Each number is 128 + 32 x the weight over its row's rms, rounded and kept within 0 to 255. Layers, rows and columns count from 0. Numbers have three digits each. The size before them is the row's rms in percent of the matrix's.

# q: layer 2 attention query, 64x64, rms 0.179, rows 0-63, columns 0-63
# k: layer 2 attention key, 64x64, rms 0.194, rows 0-63, columns 0-63
# v: layer 2 attention value, 64x64, rms 0.177, rows 0-35, columns 0-63
# o: layer 2 attention output (transposed), 64x64, rms 0.155, rows 0-35, columns 0-63
q0 116:115079124162137120095139102075108141171103101150099162160162134080173156129127169133154213122102177110124083082108173139123101103160092121112071098103162087135180119091148109133114101148201108
k0 111:151159098147157179112147139098150083150135063158177200149073175115119111077128103142118165123136140123166117148102044132129124130142132165117115141137138186079099121107124127177073131075129070
q1 079:152137091101159083111141105102149073110069176145092100099074149167090114109134114154102062095196104090191110132141067092122152119078112128110169160151130152109113144139087100140184127120100118
k1 093:168099136109158123115109117146093182146101167120120153127139115112109172155139137102111082125080109194151084162053143103181134180055136129170100116081053104096093136122095115121174148148150143
q2 104:093076108129088175094121156184134109050147112112080143106128138111126098157142095088042123085164156119085110143054134112158193110177134159107145095114164117110151101132123119119086103145114148
k2 109:104164167133113092138160077150179077171176126087099128149061077172162151096114092148132100079121145131126129139136114137154123142122119118150120224145055099139149132113135148142114116176135059
q3 068:139179051100115123120149078171121121058124153188121167154142146187164110100130130137053136137116137095119155135082131133103152155148130127122117155095155179102104171164187128140104172079129079
k3 068:121110116124095137170131142161175116071161150115107106162144112132097133187190135127117117167112145107069111131075128113160169194120083132147183115103128113137086141130144189187068160063142097
q4 084:093137064074176114172153103091148115176105117151183130143197097126146068123146162081132161109124130100108193163140141132093099079148154144079096134104117179132134156105153128069086111120128160
k4 096:161109138132130091164175148121130087096161109168117116110105043115115136183122167100068138171110135145166128156134132116208151158123136157131132094145168098102139146111195133148157137143173217
q5 093:105179152111077137127056111177118170091171144108085183108172180114156096120102128115049101200151121167099138103137142105166156154139121118109179119102120137110136121118179110160092094145095111
k5 100:122132138110062113154125111092146071165151148092176107130096082123139091116142089197135105070135092116108152102191122157159103121093127108141145148067059179122091149108121128163089080147126081
q6 108:125134130095141169195072181223080143116175127150153132105139176158111114116113107122079081146111161178125140102069074076151125156140121113123134145122164122099108090142140077136123114171087140
k6 096:139080177139098053136098121101132071147092125133160180112193059097132096121143056143111107147136141135166145109168176140104129127155211132134129181120115118105156156086165110125141088114132112
q7 098:151171073093151103133057109141203131111079152079089136092150101138110132166175125107156114180168125162091148154119120125184111138097066117142153140135105099122125164151106094162176157059126133
k7 095:152129183138144104149098092151111115131080110182114132149127137049154119146083138121046116136106126132128118095150155134078072151109173165109111161171071106090150125171128075117190160095165149
q8 100:172118144160096078144142150125164079147157117153151130152099078160058128124111142182120143155126114122146117150137181158131075133133149160190100190072162082112121155194129116171087177123100099
k8 092:091134062143137118137109071153205166100081074156156112137186131140109114108114141107151123154114100121098124138134072111179130108191128134130132150121153153126144079182151131125165096045068135
q9 127:112170112085097154178061097206106090080119180090114142127133108172124124139162115138153094082146134156087172202081158136136128163138142109130170139155152110102101174111105136143144141146086183
k9 088:106190133135117167123159198105123074157176073087092191160043142108127134100113137111231166104112160118154144159120125170095149125129121154099139144166157144148117137122118126160121100134110131
q10 096:091175142148147087156072154157133084126167150151118118116091108138174122137154137089127088151092107112162134200113126075161101203151097131084123058121204097119111139184107136152093135114143116
k10 091:116130085101156135072176124165102139197110172166166177116131149095092091152126133106110091172114174135130178134068140148118114129101151185168161157109141133129125173136221115139177111098153125
q11 118:080178150168143154148092117097182103134067118065138129117168129151202124134125108135145146149141147103185133122152118122189150085193095134138074095163113160085172118175099120123130129176142084
k11 116:099166182100211130135125118162166149152177179126110144080110118153146147120029176106164075123121139145155160175056153131145122128136188150111132138141119132106173143143136151162123123136079118
q12 099:148111089213083112162116136104122125133117132166128128162097085122202116122122152096135170145096074110155148157149102071120135069049126133179154128118095143128096181110115119153115137193162158
k12 095:150183107134154137180115146152095100147123132158112126112130152172179138132169155064119047227084114068160154126105140129197138080115126132141109102112129120156125127113118098123170144100175096
q13 107:159120235175156117121120113159177192118126095116095132123150116117162157122102137113184166104071132123152109174193157200144160149185113124107129143127140090150111104104097173122149120162130115
k13 104:103184106144110134096131113122140197129107112099111167105191160110142129101141111068155156171124103167134161208149100170074129085133126128160095158127139156116057092146121161102052139123094123
q14 112:148115091132138144139100060131105157157159043080141129182063156112121125134093136147159127114199134118126084102106120146129164112127128124070146122098129155180096086134100147059144100127195165
k14 100:162035145158103114089185126083141126084080134106120187111168110134147157137148084114148160074120108114077136070128160150127113113089163157100137127102140097164091130104110129177185165137177139
q15 088:163141165093099149138122201109118176066111102121128129099137098171149143130135148129160133143136117095097037090109102145200056118127120120085154120142101134116120167163053176163154102141132123
k15 084:118108108133148156141105121160128090134134122086172160151140183080121099115093085124080127102063131128130137148135148086099138087109187173119084120081120195116111098109110190063130129117072061
q16 081:140179125078106138138072102174173121139169181103115134129167133164118087132155121106152071186142131162097148187109146071131099132077132064143134145130067120188119159123106137112084110104135180
k16 101:154095148166149152112131119110092135136065098153106147151101180103156180102134123123052113115118158087128118093152118134025098108132151157099098130102162163090190084071169123153151152131141151
q17 091:070130139158132115087167150134118148199143079135110134147155111059138139147093173124097222112101150106130141101150121146128090096180106113086081090112153141108197102130173136100093118143180118
k17 090:133134114147073179114148133114194130154120139064177160108046118152134142124176081112142126161154067129142080122100051094113110111108121102095153142183141143138069119127102115177119134136086158
q18 092:175101156161159108139194142108093177144143132173144073111105108120155123073102163155136180115141112125138116085115186170079118151085072175145094090132144116086078128130144185189154125125151112
k18 087:161121073142166144110113134147090168129164088164136075128169096138147116097152131112117150135162086164146122128141042109161207077153172180113141121095195177110127171146112111123101135114082112
q19 095:115142142191152152124186141134104160170125087175138162172152147094163133153076127105128179142118115080107109090140135099128088081154095124165129065078085157114188092115188126117117124142192152
k19 086:091154126105075148125158136097197074104205087088134138146129151171144123105160131126153192127127126107165113124180085108156172108125082149119146087194123168181106144119143145135069147166111113
q20 094:132172084082093140136093084141095119098098167083125149125160133215083080106210108141127083108125157120133137153096117085115105127073155099115127160129169159143067172133100147173165137117138124
k20 095:115099158118152093140140172134114141123159140163148103154110164044095172149112147149079076105072154148117132143093203125156145152143176117128136118058164083092130156102169141114152141079188103
q21 091:106141095072125131167178104093143163158111150155193100180100155108106112162126159100131148110135131151028164085123121058136082080156115156123113131118137145146160091122166097098135125088179162
k21 090:114155106150121110147089163083123110112175129134157105148128144105174119138103144096186127120154066077179121112194101072112145193100078138167113106172064071137113124112094129197142119123133142
q22 098:185171183064145177150074145108130118087159138096145126090070125177094071127116119133139089106127100120122121189136108186152185155191153159134155099169146090089111131128090118138126154123113148
k22 101:126109079129183127065179163092141171089159115153137152076186092152176120101110102106152166101091142158159141117200151157092113071156100141108093153093143123113124068121138144103180132104103135
q23 099:166137058112126130108106145178055139096154139141089104161105221191122098157147124132124076170179145114150122133068152136109120186133140129140134120134139072125132122138155147117143132083063169
k23 103:128081131167093154177200147143148104098116118119168158146121173155155185114120081193106138097084119107158132047154116107099136097157100132124102104115112125173163158139089173156121160153058141
q24 093:090115174205139138155107154120103118154123093135200139160089122063104166180131113102124185107096097131083190055120131140125098134177093129140087096129115160091116132136111115109111176149172143
k24 103:135149116102149175154129200174112137122166070092169123138148189130106095144102115096179151121169127083151128045169112156117126152166073178186108116148080132174159118124117100134118102133091123
q25 083:052105079096085145145177127138135140148161099133160093148155146130144160087146140120157166096136152114075108139147098099070136100164174086047158130154178102137117113090140181112079093106088123
k25 137:101131124142154137120157134121172138151177108106172108157116183111135115112137108135130185144156095098158134063150049119119151122074083142125094092156139130177171088162168157207107121127063092
q26 102:116138135102132097199117143056178142152116158107114124151124061131105101161145059114132058086151116091161160149126166128110135159076096074122146126143094084134163084159112068157120127114133088
k26 108:135163075073169147102091120094154173185144143112090144142122150130108153131093142122175110106153106142120164107123083087070129127117136079054116087184142173122117135099119129098089085178169186
q27 101:070131106140067128076114116116152156113142138131153141109100075111155147188126120114074178176127135125141098104108154128096111088209113108144135087076136175153096142125139085167140110172200083
k27 103:114136122161133095140109079142141161150137195126068139145161115118138121167090110156154111124116177142094191159080110110167185148136151159196163117066110159085135151141102056129147174107170110
q28 115:136098093077098130170125152115145093085124149174086140093151158139166155117122125149047097100146168113173080151119077144129183127146113171077149091150189150093088116122071131115190100131129114
k28 096:164072068166114157134172094129150117193138061113100096090107111121139183088126150166152163096143146085153105123116122146127126067141127116088108124119173114071128165114169119101129184152192094
q29 107:132137154104115167145088170126109141093165071146153161132127119108147137124154145158142106080100157149188183064133115155089121135062201113117128132161111184149136189138183102151185078121107116
k29 097:119098137114078162128087108140120143093136145149140096175110125187100143085099111083106167171141133075136114119134216168142084064150167159101124091136141115119086135142113158156121051109154069
q30 100:126147138154076083099167084078098114121122109101163122117116134058173142108063129136092096136125100114184141149174107082101141094184069127079160114113087152071164116179125111110129137094161113
k30 097:178161085144146143116127086068100153141129148124110124139098080103103116111094141151177120095172170105147129135090150133124160044109144064120128152149113030171147096133148087088122178108138104
q31 097:129157107112129144122173123100160143126121194141146085123070076152164118112054155148151073179090140145153101120111123149160096195097116117069155144122100175155169081153162138157107182160106127
k31 089:133100083091093067133079166124095089114119153120071106097132158104122074163159156105095108131158141089075129180132174079123190135113208126094107145129118141128152117168087152138150152179100148
v0 077:107124092169152069142122075164151175095090106128184171175069109184157178164102122091166137122146117110144123117085110084153101130144089125166181167144103114121082073124101146114176150110151117
o0 070:107156135129138158155139199119071111181172147104105133110084112136119134082091148115124094174137098161132114067189123117069168106118124087145124102161159108167121110175048176162110145164138155
v1 081:073173135113145127160084144102056164145100114115102108175095110111091117094159166125220153102119090144098176141165144122101100159138034144093097105140119121129150117096118114085123083130156118
o1 073:167061098153116167080080086131118104111125090112077105138097142145092123144103140176025092126137154119131178105113168126095146102112142059161142142079172099114101146131164130167122093138155126
v2 093:157137105108062099114140110128168144127098125118105151107188119114183168157167085128129116116072134095122167093095122108212139138102114169086108145122184164095136066128059162132101150170112160
o2 084:081134137161177117149150155074079103187136151152192086121152136099115112087082186092141120101112097133085159096101178125103145107081133144095134168185146164152132113149208094135133109104152129
v3 078:124098147103161170149070111122128052128132143099146079097112138093124163110130181124114090111096096111128099151088146098170164188105120062088174091104088096114113133074116170170154137145123066
o3 071:154145109117183088092177163148090180096116139088077082091197094120116091112057121203113121143136129083133123096071126149093076168104160123115097092109101123145182119117128105137129144137136113
v4 100:152122149076168120088102161115155106123106170160088138170129170170124074092124134137087138139206125100053108151054156150136085117169152135200144125123100149137134088105119129131093179153152138
o4 092:089162173155106086129192135142188184165141081112144097105108127117164134123141132096107067127095150183223113139126123152112082133107181113184173129167120093130168139144121125140176107120115118
v5 091:151136124085163138128099126175130161119147107126135105110120135084099107108182146174147093197159116148116141150175109128171171147146158174151090208115093099185151175155170114171128142207148115
o5 079:137132121075120101124144120120091110050107095146163140117132137133145169112109132111076157092149171089112161140105084168155103077107114113059175085108121139105157114157045115118123082074188154
v6 075:074140124107140155138114127134116184130221195077136088151187089074050139148109127106131147121116094130141151187136103111127142134109145142142150091134123139080101127084137115119046158118128093
o6 077:165092159112080114106191146144071124134058131112133130158155201091174096146163132158085107107104096166133101134113147064130142170097117095111128150100118140146162089162168159124186158090158095
v7 086:098145169114098091125108140143144097139137090125169161209132154129075087174116100123101159216147085162122123101135174148230161126098126109113131140137138123142073149164118159122150118103136083
o7 087:158096112119157055162154095109113101146123193144102130124127131084125078158142130090100092145104142129135132136117094083115100068145060109142192138104130095144133139149066072106154132188126200
v8 112:117117126095129137132087137112104182218141151089106110158154163118097117121107089098124089113163142083215097118109069144137168137135140148080131155166162184113140123166185070109104157139113103
o8 105:176148192157096064123068143116115114091147124102090209140141173144155142166123181135108159134137090147139131095158146143164124109101144187149143166137075135134095146067138170156141121091177164
v9 080:145120130142157154122095095168115102145116124096151166191067112177106145102165127169193132119162123124166129153116114111129126130073165094165093150150148127179105064156100093115157151026132155
o9 089:127152096125091155146129132124126129112180177041123115098103106096098114141104144129104125129247191178153099149151167139096168093120091154149095126069137143125127129124077125108118157121109173
v10 093:126113150150114150059105171138124178155125139180137134122111198112121111178169126153155108161148143131185131102151132134138096121130150097083164175157149197193104071065122119144181173150150122
o10 084:139143191125142110149131109066150145061194134119109123058115129111095142100083150087105179090094136212136117078076102180127142157144116148114124132089100151151103118170082131132085121148140113
v11 086:094150126060144094161095105187143107149185205158125137139074125150181122149099136139081121118124142088106128211099113158098107095112101137097139085145132142128119119119082106122180099100058134
o11 076:113106150088096100161149131158088091206081086058136049131097162096111111110177090135127128139171093139128113107113141145182149132148155147167177152099119185126125125106137143083098149086102166
v12 088:126117154136116087129155159103135143152111085111172121141101099118142106132187120087170087090145196125072102157155104124149121072062123079146080157139063103158074124139098088136113073174107108
o12 080:085124178052140134120128138124152091112125196127116103137065137073152143167126132116122090177099173109093076118092185136138070139136123135121177139151102130122156145200061102170123129096126143
v13 086:171147098096141140079124158127103096113151071090148068169114075121142079128164087172126105139141106108186152123076155111106148168095103161148180146208142181139107108104111097124158116081109151
o13 090:109141071201130131097118108123082163115129115143143140197126155187113103145093175164141160077173166151117137102122144176149154150097121162123106125055110115163095101170086185097127148124085166
v14 091:124171115160155124127125158148116190146127128084190133079129172118122130090179138183103173146133129071161121107129163123191059151153130101147123162088145073147092174146067141108095155168098127
o14 083:082184132121119087099143123134142066101132120196067102125104090119155180102082164143103110125126130142064111161137126095171157163119107129105150047124162190157152123136084134134194112148133132
v15 101:132160139129140147112090093143126116142180127180118078137154099146179123166089158088129178155123058067142159153127126125112153111077089125123153143143166140109113074069168075095125190182162149
o15 100:157133091185139146140105114128105098190110102030111187152168149175085145093108138114098129095108147143136134118077150105065113160176144089100110159113094148132124118144111165063139113094169099
v16 079:123077098112136121165167184129095084122106159162148106150151148178097081181117167147177128220193156084186126168124135111150130151182134163177122128125147130110118129118139074138140111173125123
o16 073:164104070159123087102094137143115123105177083151122125164061154121134165117128123131088148081044101132179157082162107159137149153097084120121080119151081109121164147103087166066138128098092140
v17 085:121157143121118092155130167129147049145135145139163085175163124096116090099102124146112157094114123124129120159158185129071125167152139072136155073147160193127121106195175163088124163166186113
o17 084:077085113154091120095166141149121127120160119126105158133210121174166142141155064156106102106092126125146141058141113145118136132202100179150141104126139071114091140066169104098173163158144098
v18 092:136103085137099136126113090139115121146108103114133129083210082108228116110126120110111141133105114139115188131112047135092083138176204123145128169118132128156098120063141168136091115133096146
o18 096:069140154150193155154225107082131131172071132145128093138135135140141173111111117115165103101145063111098137145107171049103093162147110146142120120142127162097141136109145166104071131097173124
v19 087:114115123085209184196118099131101101165132191130111127079141145115132084133148172095069123118142206091117147138064123149156173182135145149109125128131103164090155120138105119117155144174128157
o19 076:155148047129147138149113170124150122106103087109141082094163116156138191092069145223114120100121100134182148115146135156147123112136165145181143124137111161100085085117162126116140121064112189
v20 092:153133126148128124131151125156091097117139152179051122147085096063156093158174094120058100125117145116111163120115114107182129126176044154104102097123155126108179074176104170095099140111136145
o20 080:166157076108121132105148124118150139199185069099220116172158122182149143159121132130142112101106137150102168097161132112118153058106139164136125121109148173146064094110136077141106099123093095
v21 090:131135125105180229072103147137166114142107137167091142095126100120198107108106052098134114147124129146117108141130159137154186133086163111132136166186160136080143063150114084088126120123134105
o21 085:153137145108162143161191107150109121159131147118138140131097143119084184195095120091163084069157171165152173135102177119123093086160174134159160161101113075171164110100166125121087190140130144
v22 097:147166167125125081090150143068106090090153141153102110107078156146076166150131135144138109155160076096061093159094083093162146082133141153130095164151086083145111152128167173078099102112159164
o22 090:120139070087119083133129080130154194166156145081201155147163099140160118107180169145100176150135148092121176121134112143123119139132087078083125112128124178115187185180104110167120125161102131
v23 092:112115133170139124113103196130108120172146119063112146154134130175133101150144087112111069148193129103091137064205117113132145122071111107070120139135181143094075134156162149115130197117121111
o23 084:136146116131120088151135124085150118139159151176111192173138120147123146161079237115109180152101111165119099097107193132146112075139087176129138191147152143157102140103086100095140106128161100
v24 079:139140137112149118142138098178183124167110124080126157146119062101167122190170074109053093121136114142150148180160115111075163191098127162154173072132155103121160136073153149119126126158150141
o24 081:118108134092106160108141180143043182140089104124121130168154180220082122077134134108105112106183112102129119108133138083167099139120144132107128102150105104124074105130156117090123122044098108
v25 114:111105153107128154081104187188163080161120167156065131116067073139135145131126155144050110119149109145143140152108109142145138122100111190117093156129181097082156146150088165157068099138100129
o25 117:119164067071115141155118097141127178154061055106183117151141116114103085120153141096103127113171120131118163110107149062142104109073112164146186153116109148158119077116134089068146142098092150
v26 090:125132157140163157107078166168145166175138058093102171117143178163055131160153137158150184143144163165115096138098154133099128159169131102087088130132081133098127181182115176116088132142165122
o26 090:159175151112077160126093083149159150076106145181111163089123065171126101133106132132082069125090122118099173202114128134156147095135093149155169106102147099104137131112149076142177107178140174
v27 088:089205175133171141126213070135130111119127101097143114094101156151107156105077194146131119098111181192114119149112163151141108131107098121140122127117148190104134170119093087130129176171136091
o27 086:144057155104098122177067133152142137130097134131116125072153078112112143108168124132123114107143161095115080139080163161118094166146175143088172142153139133111125099076135195171175141124120217
v28 086:162091135062178165154079159174076141154105093141128149095126208110142115149117105122087097173138150121159095155075081154176107139092087075121145153173129136112137171123127125188110100139126158
o28 087:173145136104142105114154069126127104102088136141145160077081049120090157169106153141120109125105070134122186101079096126170078094121170162164124096124086136117111184103079137100116105092129180
v29 099:114162160134149169113101151091148128135116143152140109147118156173054102168111117161166129075122096105090173151060080136087160059122096117171146147074125158151175124155146153085071095123148159
o29 087:085123096109093174118126116170109127145121154069127164107153078092114141070182177106140103111092194189154181186160146146094100156118161132157146137128129122139078158067086131164113119135115090
v30 081:103169182127078107158160123130088210154182126117145102171142105160159176075116192113149105129122152181168093160138141150115122119050140105155160100128116085156144103106100174091116135156121118
o30 082:132154178058098167170150150112133115098147202084113097143117120098127110143102099172104091092120143147079107107083091103085093138150123051144175138150168143136144128115139181120208114097126132
v31 089:117134121157116184205132137141114163136163103123092157168171151123146114106147124087066125132139127189145173098137135071125160202139059110069146110150138130109086167137144083106179135158137089
o31 079:170159099136145148127121128105108184153094130178033160129152116159140147157105127177092129091064081126112136118122152097121118097156172098104158190121110141065080118130150120088127119098203135
q32 114:089119177168143168110131137140188113115119134067096110152149106139142171119116091045129104112127098142111153073128132208142124130120084145173118115150110131155173131090123111167116100213095186
k32 084:093076122115134122139179104152090090121183145113109084070122106098141152117118114114098150108167142119146118135134086118127075196127161126104095088158138108153200067131048138132064118122134073
q33 092:088134183174139112103115168142152117143131093090135101153107145162131200137108087071111150086187120126135185097162137200143117134182131132135102127167074182162130097094126117150133092170091170
k33 096:119131108083108191095193088099113139108151132131141137109162154163182121160178077097138143132155110145048165095097119084128122152051126120149096076091113133173154133137071134137086131087124122
q34 093:051124120152156134144117108203124163180160078100112063165151188184134150160129091101101108118141113169157173108170116162127119114164100116092095098141093161129124135104113072151074107114132156
k34 103:130109138127171182160117153101098132082110125109116163076066079149132050142080176111159168144181128123139165114088110126134140172174151086104086089147147118165154073094095132155112142130093084
q35 091:088118107095125196116177085176201102095116101090085174163070089078098129088097116148103118136126120166116101081108128141156182099082129102153122107111137175139174147090111179142121146147131123
k35 088:097144122182124110132095149119057126129130113159162124126180137133171135183098170072185156162180093111134117158194110152144126129194188101085074099158120127090112089135138152159110104168129126
q36 081:133164126089090156143101122143179128109142129110148121097114176097161137189089083134118131088155114102126160163112092121097101069175140097137154084114140120138043051193081170133117116146117167
k36 096:112131082097120153150135150138112087196074064075141127141126132255158113118140167145140109103140101093157104155125128103132155132157153142123111079132123124130123138116159095083096107097184172
q37 108:120149091113142149154116063171160100120116152167117185061042082116109115169157137136105112167117145121162145114149147139064121056129161085139162110111107127110133184166110131110075109088138104
k37 113:116088130112105146063108090134129153085147111164189130134113133146121159101086116122133107069162159138100118072068142079166128118154165130164092128085201131090149148076126147077178143185129104
q38 113:159105090120158081187115155074086127105120080154116095123088148145108128134184162172109154099124099108127118141159206142104100109117086104070142169143070123133124139121100095073184097141075105
k38 102:122179145112076074117157114151111138127101189151073127127096128063131153184101162097152087106125137160134090119125163101148094129189078158088176115174150120125132121146141097160114143102191194
q39 083:180148127120149129187124167149059075127161144106167102113109104149088139126108102081141114196163185100120092160084177129126100196108181092126148110114149084097162127128168120161105141114093095
k39 107:154141124090130121125134091184100178134061114111133130124142128144070149119206107163078100114074130137128146138103126173107131072101160123121193180112095131092100151157177133072140182123092171
q40 091:088110167181096108131105134103133147107114108058161117089127119072161204060115145147085153162099153114073120105095122163161072155175114126144100075123079135165148094118089146158136110142123154
k40 096:120170125167141121109090131192181145166147142160100181131109103121105175151150170163144112174127109145121106078191069079125160154143102190163143095138117132131120162068126193163149165116142152
q41 111:135177073185144135068126150104163121107134176132131154133074139127128140141127137088116128087148099087145144121162105105091109093190142161098101130197074144142090102112160145177128077199148179
k41 118:132118141164087132179161141119174135155093140114144101113128137135104116103150089189140075174127167102137101162130163067204120158113077085130144140105191092096113123121182066093165171142120157
q42 100:134110148125128169091102072130171131124169105181063102141128106113129164127115114093159097141174149182117070100157102164156116182180197163128125125126113171149163109147105157141183078103158085
k42 086:109100162130188141170123143117122110140106135100178164202154117075119110111109162062062080114150062134084135132095154146099140141156075083137080131140150132128113183176173122155107118128142165
q43 104:117162103127084128119106127161124119105106129147115113157147109170086190166148127086142052139153075134164140134086129102161131178105154092084082132101130204118124124147136167116177099226113111
k43 098:102081122094147167157174148154079128186106105089141074111154132090177149105180113130086127131151116084103079134153107152110098123152162136134071138128148040128122068198111148146136129126094164
q44 102:094136172175137153179141077131184095107166117151161128169131198144131127179121111145153128144208137127161192146109113157122199088103120142091159110128177177123108122104097078117165148132117113
k44 098:176170088102138140123076121117106102121138125126085096131094112160150174115103153130125100123100160143091184158044168140094097152156201126135104158079194155135125122175182139188153147105139125
q45 117:145093118115051135121153186118117115124155110159148173219119119099066081129191150110096136180105135180133134159131071157171106135166112192144163114139133170140147145144128141115100114097161144
k45 106:169154125111215127089066126114092106142148091165110108110122117111157090106153152101166157176122091046108134162139110154120090124092109079163178096127142114096196171109169112136103142159111118
q46 101:080156151176136178108175171108073134095145144137084088088153115098132104142143150154096186115127137101131154058083067123144096113090104133102108121129167125091180103178151150116093170131090181
k46 099:201070069146159143091113098123186143128124109132141141180143122088122105099128092158139107162058149118197073092095148087091178124134124169086171176107129107135120138099133128179152144124113114
q47 111:137145166078144157168089112168151160157156154108140145132088108174102068090093122111067101147124139086113122144111112151180066114113097067110130117175112130104145153093103138151149211075143169
k47 096:110139084136165106090109115102082078161097124151120129122180118124052177150106118156097165140160163130168142131141151084111134162193153139161127102095117129159072121094088132131068067191095147
q48 048:087202146109116147159150081104141090164154088122157177178116163135110125175090088103128134135170138098134165113117132194075155171077125205121161131179104137112115143058117144137112127106132149
k48 101:107079182096169145125153145118131122118146101098129120105131143130162140100122109102075163119150059127087199082130102192161127181069118108151094121159088120141194105105081125138109074184121135
q49 080:122162107077142114126139184130112187142124114117121098131166155165110162128166160172055171071139152081167128125146086132148130096125188072098148138120100125128106066146176179111114105129084183
k49 082:088157169130145077087166133186161103155119108132120129148139101081155134085076150136151122150194196149189130121110139151104124122171138139114119091170130108188141094107097129147125172167198072
q50 087:140148140108141149145088100085189077125090150134088124146155139135106198157154102099123118115161101117174179030067125179118119148140122188161090097143121095167134154141168169130123127157099120
k50 083:119124114144139169060145107171101114089166146096171125143100129097235162112159071136119137105163164115128125135074133139156139081118155115128144095131101144144187132118051140095097069134133089
q51 092:131127056096117119207124129140082173178128116136147106087177162133149040143140144181155109169117169130120121160115115059147098178162142093118152140127136124114079133128127097120162116076178127
k51 095:149143165172131136141076168143112123092125138124092157093080117070070111161125190163088100134079145145166137107153147160120199100172117138099127113100100120097139179111110111079158148163084195
q52 103:133122082098121144094068111189100097164113156127120141150186109136145121096122185208122117123106172107161100239115125099141129139110132132045106117126165123113134097143096130095113146116118087
k52 111:102130151137130120151109155143158131183124136152185167116066084110084144157125124148078128133137085152175085166109140128147117105244140136159149160090138136089090146142137105122202175099156134
q53 100:093119090113084153112061151113172107183129111099152107168135187121106122172082145114094177091205136164117143156123145155103082112115121093122118118158075173163115132173108170115156093123065145
k53 098:102162129150113121112196112160139171117125163161154125116092091125152168143128138199138150135132099159141070080123120116124092112119088097095023101095144169172149128134114126106105198122088075
q54 101:116086117085144116080159112134136106124145123133182100145107137128153156112151098097140146061087160109148120150088164187105049071109089077171133102146117080107164161121191123080173120161108102
k54 102:149108112101076104176078157090127132132214097138134137177095150125123141095124102157083181113184126121079140125147113071106093166150090092103159162118114155124162057117090189129142137123165132
q55 110:150103117121109100104136081190144158103139111135138187082137098091139105166091133105127138129128177153116146144122123115104175133172215110130149140127173164068092134165096161037142177106163105
k55 097:117143123123157129189173168140134113173105124093196128163104120156077085090113099138139109067120154148069177143207133130128128145112161128178064160070105096152127147092140129158102129128099087
q56 118:097136140146166096057146078114117194094104135186176162103110085087084143120123135171187165083107176171154166156122129114125129125086148154151169111101136144117075153151112108069159147118162131
k56 114:188144146152106128101102119104132141153075103152083135148161093114157155091143160104159074117111154162107119152110160185151109128083179116096174214148158123087073197127140105089174107128146125
q57 104:175124158099097142163075138156124113142131164124074097137164107146209101156133176076093067131146141126157121111151147085154126104154119128108117153124140100076115117211095072116185147152168094
k57 123:115094145099157097145128144163112156113102179086062168115120081103128162148152080198101090108094183110129133156061165170096160128111141073132155171114139103119110150100121092097143156128177184
q58 110:134081119156167112102116148119180104154166169155107151139151190153076103152083126095141181133103081090140121124101175157175190160131046112112097089096133156097146199123134100133105124137131105
k58 107:159191127157141127101144125123080145091104116163171223069123120116109111176166120108088106117099177092165145134115161134152093098134119158129173171131168112074079144139114103137189149086148161
q59 103:114122103122187147088120137171124122157175076172152082072148177174091149102115135134080111167164116153095094124177068134164145091169140111157108104101098090105180177106117156149143127183106148
k59 100:115108090132140124157164079142103100111107163143106131131105123096038071127060171155088138060123126132142105117103083093168142137166179151143170180145161132084077176149150116099157158119144128
q60 102:114098082126110163140170133100130144127087137100172126184141124192146176115100150065184155140170102188111172094151104182128108120117109098147094095134091127202111128125164069082123168119140136
k60 121:164142187081091064147078144109153123094080141141128141117089104107084159139190142162119099124081184140074083174128164146119157118173154120109155200139115138134098153093151137073159138125103120
q61 112:166118070076165116084178102123127131103114126122143097103122117102099142067168150145070135108151154129113140091175096083153117085139140126110153065111174138100103145077180081133128160061126070
k61 104:178116111137132098195088092102136050130158135128128140127156126119166152172133111151103085161130064154162142105147070083167145183119149120137168092166146148134170096117111155162127159168058093
q62 113:126116108110144099128116143095158102099170171096134190131105107142109158172130076096151123088124057125071133108159110162050102118130103139182181077120075128093120111143162169167166119096118172
k62 107:153143123133046125108137092118136111195077134124095146148096148177139142129173137116201105033128133141150119153125124064120135089103080073149160150108121147068148152105111126106115175143117160
q63 111:152124050163096088141155161124090121157168191115141148107061154140093113132087172129175134090089160159091130155113154113181094135122160144094093083083159092072111087141101138089142140121097141
k63 108:151126156104056197092176120163155075124093057121126101105152144105152097146200139134113171123150056112108156117119077099150115181144121165101101089153132126151133130121109162168076132144106141
v32 117:117119072179155133104153165118088173124070149049144084109105098100161175141084124104071129134127142183154148156179141147113179143138140101130129160113117070142172076118154137157171135175137158
o32 122:183132134159126085166116079130109097114167127114167104141120156154098187157115140114075179091097110199099156162110178196097155108164105129140152101064115117130085203136106114132131105113113155
v33 112:116152144123118195082152120131173083170092166132112175141114163151170151218153155126128155136078166141106093116179105141170109126084100070135069120129150078113077137131162110125141113132085151
o33 119:106148086202132139168167110142075189151135097092143130142121106113148123048146081117032097141170092132131161116105128122130123149099120178093140125122166057106133088174124168137116135116127146
v34 107:165131120175157194151080116118130074147136129119057113158138159126116158101132141127151105074127081163188072096127145144169129130143189165152111118178103106160099146086126192150101190143109126
o34 112:099100125124145143142112146126166094163121131123135082136083136188162115152151041140101139141133075071138082136144167167089071108137102082121098169163118160094150090183108111135129050107120168
v35 108:124091130135098121147096152150168121110096077140141080230158140084120139179138113107158104169192106087113159175097161117110100139083136159140117125114105140045109089128140085096102110167102142
o35 110:119159103151027127094090145105108108113091097178075125145116146128191132043131179124160108116112125148085098112157105139113110072103134144123126115072082122103144130167170149079112100149148097